{"rope_theta": 10000.0, "init_std_up": 0.0612, "init_std_down": 0.0}
Each number is 128 + 32 x the weight over its row's rms, rounded and kept within 0 to 255. Layers, rows and columns count from 0. The size above them is the row's rms in percent of the matrix's.

# layer 4 MLP up, 512x96, rms 0.139, rows 496-511, columns 0-95
size [106  87  93 105 105 103  98  99  97 100 116 113 102 105  92 102]
[[104 136 168 150 124 160 135 166  82 142 122 152  49 151  75 131 153  87 136 100 139 135  97  77 143 152 216 139  68 148  86 158 141 168 164 134 128  91 146 162 152 104 200 164 156 142  90 112 156 135 125 130 173 146  80  93 123  61 130 155 103 104 113 161 100  88 120 132 126  62 150 185 120 152 146 148 113  88 119 140 149 130 127 146 138 118  94 141 106 112 153 147 103 214 166 127]
 [111 172 143 133  75 133 143  36 122 141 144  55 123 147 115 125 149 188 142 121 108 107 179 165 135 154 150  88 156 134 121 138  93  68 135 146  91 166 122 102 181 137 175 157 142  83 177 104 127 175 101 140 149  67 158 114  73  91 129  91 136 116 158  44 154  97 138 104  99 130 138 121 150  92 148 137 141  71 135 121 122 113 142 173  83  81 114 115 131 125 142 165 120 179 154 174]
 [140 179 136 104 109 112 168 138  86 139  95 109  97 180 155 143 150 124 138 132 152 146 126 126  72  93  89  89 113  88 191 129 159 159  66 178  75 103  99 191  82  85 118 134 104 150 112 129 156 130 145 154 202 128  59 142 126 127 132 110 103 137 116 102  68 124  98 162 132 117 101 143 157 183 114 151 135 164 104 143 131  98 163 165  90 127 155 123 123  80  80 159 100  83 125  50]
 [108 108 124 153  62  84 140 149 166 155 120 157 163 166 101 102 143 103 142  90  77 143  30 158 107 111 143  99 160  86 188 113 186 170 156  93 131 143 126 117 150 145 108 156  98  65 132  51 154 192 123 125 121  92 161 129 145 124 116 156  89 157 152 160 217 117  99 108 116  90 167 149 160 116 171 137 125 133 103 148 134 150 144 145 141 160 137 124 136 134 159 120 178 174 159 118]
 [138 113 103 166 129 112 133  91 128 122 184 151 143  85  81 127 148 180 152 161  90 105  79 108 123  73 146  95 152 104 104 152 111 165 185 134 195 126  67 117 104 130 140 150  83 157 144 108  96 127 157 169 105  89  95 178 119 119 140 105 152 123  98 128 149 155  96 115 114 124 150 180  67 168 156  87 167 143 153  82  64 120  76 103 203 152 134 116 116 116  74 115 149 166 151  73]
 [103 194  90 100 113 123  94 151 135 123 144  92 105 149 161 143 151 158 115 130 181  73 107 103 149 115  89  89 160 143 163 155 128 134 112 114 140 106 119 146 146 146 119 137 162  69 120 109  98  65 124 105 151  62 107  78 154 134 146 118 140 114 113  80  78  19 106  88 165 108 133 129 143  95 125 151  92  65  43 127 155 149 139 154  97 177 164 152  76 152 139 117 165 145 147 119]
 [131 115 165 111  81 125 145  97 104 163 150 173 101 161 138 145 151 169 142  96 106 150  71 120 135 104 128  97 171 119 169 146 120 134  98 187 130  76  95 163 112 185  87 120 154  91 150 120  87  65 134 139 140 167 108  77  89 164  66 137 116  97 149 161  94 151 138 130 121  90  95 131 122 123 110 182  97 105  75 149 104 182 152 105 140  54 113  73 148  92 130  84 142 144  51 143]
 [138 116 105 149 134 163 136 207 174 151 152  96 167  91 124  88 133 145 170 124  76 146  81  75 106 125 168  80 137 147 117 128 122 147 116 123 137 128 145 144  91 117 108 143 139 133 153 101  80 180 134  83  78 157 121 108 159 187  79 124 105 148 183 133 133 109 180  83 116  95 105  97 100 180 172 104 148 100 125  85 146  89 121 194  93 143 153  81 152 151 131 157  49 118  70 125]
 [143 179 105 104  82 103 108 107 155 165 103  82  93 158 129  77 152  83 151 114 130 121 146 165 166 116 116 120 126  74 103 132  65 123 144  34 200 121 142 138  99 165 125 152 120 197 132 108 155 142 159  53 115 168 112 118 170 186 153 135 139 124 105 159 121 123 108  83 140  97 163 145  84 146 113 142 130 121 147 161 126 143  77  93 205 111 101 126 167  90 182 146 117 118 136 116]
 [117 189  84 148  87 129 142  50 131 167 139  90 168 118  52 119 177  96 128 125 121 155 130 105 122 100 113  81 156 197 145 137 195 138 184 162 132 122  69 119  94 121 153 120 156 146  99 145 145 146 195 162 134  78 130 135  86  99 161 194 147 104 143 166 144 133 152 110  90  94 106 165 136 148 146 132  73 138 189 134 114 130  68 123 143 135  63 149 126 131 134 151 133 106 141 107]
 [153 115 159  97  58  36  98 116  86 132 100 138  92  98 162 110 104 122  94 131 174 115 129 113  95 145 155 109  91  95 127 181 164 115 132 142 129 132 128 122 124 161  92 131 106  94  69 126 121  98 141 161 151 170 167 128 137 127 129 150 143  70 165  84 129 120 121 183 136  87 213  88 130 152  86 124 128 118  98 207 130 104 131 122 186  92 101 130 103  63  75 119 121 148  75 124]
 [159 174 112 120  78  87 182 136 135 113 154 133 164 139 147 173  94 132 126 161 161 105 158 177 134 178 134 156  89  73 200 117 135 132 130 154 151  74 141 148  96 166 114 165 123 149 151 125 149 176 150 167 206 123 117 124 135 176 141  98 116 155 111 134 149 135  93 107 149 136  92 135 110 145 119 135  83 121 179 160 183  88 102  47 182 137 186  97 152 125 105 175  70 144 109 117]
 [102 136 119 148 122  99 173 172 144 127  87 102 124 156  88  60 159 121 135 121  89  92 138 137 132 141  47 107 151  94 152 178 127 167 177 161 147 122  68  73  90 156 114  86  88 105 155  78 161 128  90 179 138 140 113 158 122 158  91 113 126  79 167 131 150 103 148 157  92 135 104 137 111 106 134 139 213 129 126 175 167  86 111 143 167 125 128  84 115 114 133  87 108  42 116 118]
 [ 90 168 153  98 103  93 118 102  98 191 133 110 137  76 122  61 168 163 112 155 111 110  71 163  94 126 153  98 131 133 195 131 134 157 145 108 169 130 142 150 152 138 123 113 152 149 143 163 134  84 134 117 143 135  94 152 124  50 129 125 116 149  97 123 128 139 169  67  96 167 175 152 162 110 132 160  72 106  82 173 104 149 188 118 179 114 182 141 135  54 122 117 199 127 124 161]
 [111 135 114 141  67 108 205 143  93 151 161 124 130 106 142 167 106 107  80 130 106 129 143 175 145  73 122  87 152 137 129  98 130 160 153  70 105 125 112  97 140  87 129 145 110 145 139 158 214 119 150 127 148  45 140 144 164 151 116 141  88  79 188  66 119 164 116 179  83  82 138 121 117 111 192 149 153 145 133 115 170 168 116 135 152 123 142  82 126 203 163 119 167 111 129 134]
 [106 121 159 148 103 135 117 134 193 132 179 123 137  63 152 147 193  71  98 160  78 170 130 172 138 169 110  98 152 105 142 146 123 121 115 115 126 134 137  92 176 103 119 121 151  89 119 153 122  91 208 109 145 165 180  59 162 142 140 122 151 157 120 100 155 126 117 117 159 144 175  77 146 158 103 124  91 148 121 145 188 160 154 109 131 180 135 127 140  81 127 108 131 121  18 102]]
# layer 4 MLP down (transposed), 512x96, rms 0.0254, rows 496-511, columns 0-95
size [113  92  96 104 106 105 107 101  94 103 102 108  99  97 102  98]
[[166  78 126 121 114 102 142 125 105 169 120 138 114 162 153 196 132 129  35 111 110 113  93 136 117  96 123 143 175  84  79 141  69 130 167 179 118 116 152 150 185 166 136 132 164 145 149 171 111 141 115 128 155 141 145 126 182  65 178 102 199 145 118 147 157 132 127 146 104 174 135 145 120 118 177 174 174 128  62 113  88 147  95 155  90 149  95 109  90 112  82 140  76 109 109 137]
 [122 130 141 142 131 125  99 186 139  67 174 107 137 153 163 140 152 135 137  99 200 149 114 134 131 115  91 186 104 111 102 138 176 110 136 149  79 115 128  88  75  87  96 112 162 101  92 136  22 159 124 145 146 186  83 103 126 173 113  81 108 136  74 117 107 114 148  87 159 149 144 167 114  87 126 133 157 147 149 174 142 155 144 135 162 111 133 155  78 183 158 181 173  88 118 123]
 [120  91 122 100 146  78 126 140 172  76 183 122 161 158 144  65 128 134  67  92 146 160 120 118 177 158  67 107 110 104 129 190 154 150  70 129 109 111 119 134 123 118 101 108 130 156  74 200 166 106 117 186 125 137 113 163 150 191 141 135 120 103  91 127 137 100  84 141 149 110 178  98 120 123  80 128 184 188 110 106  72 146 124 108  70  91 145 155 106 157 157 157 144 109 104 141]
 [123 122 214 132  96  27  65 142 178 121 121 122 138 156 175 104  99 114  51 127 128 151  68 154 121 101 162 110 110 143 133  63 130 119 137 149 110 101 129 112 164 133 104 114 142 104  68 157 110  98 149 100 123 101 101 120 128 141 160 107 158 152 162 172 132 116  86 153 144 131 122  77 155 191 171 119 104 155 126  72  95  90 126 157 173 112 120 104 179  64 132 119 118 121 122 164]
 [ 82 171 132 151 135 139 115 195 135 130  92 100 107 171 127 115 179 183 104 110 174 188 149 122 121 154 158 125 119 146 118  59 120 139  91 181 151 101 171 109 179 184 201 133 109 191 123 126 144  96 100  94 137 116 162 131 158 147 148 136 123 157 143 146 148 101 109 144  64  92 117  92 133 122  83  74  85 144 162 152 126 141 114 164 121  65 145  81 177 186 129 115 107 114 163 149]
 [165 119 154 135  77  97 126  99 191 134 111 102  59 117 153 153 140  91 110 130 123 118  92 155 115 124 135 107 100 128 164 178 178 112 114 118 118 169 168 103 139 107  84  90 138 117 151 128 142  94 143 122 154 195 138 129  96  75 168 133  97 109  98 152 115 237 158 139 156 141 187 111 102 158 142 143 128 182 132 200 119 155  63 117 112 118 163 145 109  96 183 111 143 188 128 159]
 [139  85 106 166 164  91 138 108 170 101 127 128 128 217  70 117 117 112 139 162 137 143 115 174 161  91 135 116 156  78  84 113  93  80 135 118 104 108 136  83 123 120 193 148 148 152  81 122 121 133  88 122 151 132 164  71  99  92  87 138 126  91 167 119  75 122 173  95 154 128 146  70 100 150 129 208 142 106 128  92 112 158 170 110 120  63 148 129 155  79 118 126 132  65  97 111]
 [150 140 130 187 126 135  86 125  84 169 103  86 156 121  78 101 161 155 118 111  74  86 177 118 116 101 132 128 119 116 151  64 109 115 133 100 149  92 119  79 141 171 112 101 188 153 117 133 133 126 138 161 157 151 119 154 168 124 154 126 102 127 145 142  50 137 171 129 100  98 155 136  86 101  98 181 168 119 128 106 142 152 131 161 227 138 112 170 181 172 172  77  85 116 133 185]
 [100 173 133 138 147 142 212 152 146 145 168 123 108 106  65 117 126 134  74 143  78 121 139  87 171 134 133 129  66 119 151  88 145 138 167 140 107 114 126 150 148  99 170 144 116  93  90 157 107  79  99 182 186 134 107 119 111  96 105 113 139 194 110 137 162 125 132 165 114  38 105  97  91 117  91 141  61 124 112 123 114 117 158 108 108 187 200 147  87  89  91 149 103 128 133 129]
 [139 119  71 139 103 129  85 132  97  75 152 169 141 132 184 120 104 147 163 116 152 117 155 111  96 119 103 154  74 143 195  99 128 163 115 189 121 131 185 138 151 161 159  78 121 116 114 172 179  90  91 119 124 154 107 129 139 196  77 134 115 222 126  99 177  99 152  87 104 184 140 132 110 146 143 151 133 159 125 119 141 123 147 134 126 112 186 158 173 117 142  95 173 179 184 135]
 [158  85 130 193 105 212  81 112 120 136 135 191 105 171  93 191  89 138  72 106 169 127 132 202 122 128 158 131 131 137  90 148 129  92 128 127 118 151 161 134 115 162 125 200  74 177 115 117  89 141 113 104 140 154 137 174 161 114  86 153 140  74 137 122 144 138 150 118 154 135 142  96 131 218 152 119  86 122 154 100 114 105 123 127 111  89 130  59 132 159 123 144 136 181 109 133]
 [102 198  97 152  77 148 177 127 108 130  95 110 159 131  85  92 148 110 117 110  85 106 149 135 146 123 126 135 121 108 177 130  88 136 167 152 121 136 186 151 113 147 119 142 124  93  79  75 126 136 156 188  98 107 172 139 122  77 161 133 104 187 145 166 144 104 241 183 122  99 117  74  94 128 161 154 120 185  80 134 107 128 125 148 143 134 129 167 105 139 154  75  81 123 165 106]
 [103  87 132  99 146  96 148 140 135 137 146 157 117 118 158 140  65 143 164 126 111 102 121 122 158  95 107 151 112 106 119 117 121  72 177 160  60 162 141 124 126 127  85  51 123 124 163  78 118  76  91 171  92 113 180 180  56  99  90 164 191 132 146  88 130 146 126  99 159 166 163  85 156 105 109  87 151 136 147 117 115 108 110 142 122 161  67 121 163 102 182  77  91  76 114 133]
 [110 124 138 100  80  88 150 132 102 123 181 127 148 103 146 144 134  86 102 200 111  93 119  90 104  82  99 170 160 146 135 101 142 104 150 114 137 150  81 181 178 130  91 101 102  81 139  85 175 161 123 129 174 133 128 129 114 107 117 119  84  38 147 147  88  76 194 184 132  87 127 147 157 100 149 103 118 114  74 158 109 173  72 127 118 112 102 117 100 117 134 126  60 160 142 169]
 [162  86 157  91 138 105 128 114 132 185  91 103  87 134 163  92 113  97 179 165 125 225  67 140 138  90 131 124 154 111 147 147 127 156 147 135 167 173 132 136 195 114 155 130 143 143 165 104 116 199 103 166  79 149 106 141 106 160 102 127 180 132 114 134  76 150 176 104 110 164 113  93  37 105  80 141  99 135 125 103 110 120 103 128 139 128 117 166 150  79 131 129  95  72 128 101]
 [ 91  53 155 118 180 148 121 144  98 169 158 192  87 141 106 136  81 132 140 125 183 172 147 135 110 128 128 138 102 123 121  92 136 139 157 117  73 127 136 112 107  90 177 174 122 120 127 128 164 135  96  66  87 134 183 162 171 105  48 153 115 107 158 127  60 121 116 109 148 104 177 159 184 178 139  73 118 156 135 119 150 124 113  94 195 147 112 151 104 112  98  96 125 115 156  81]]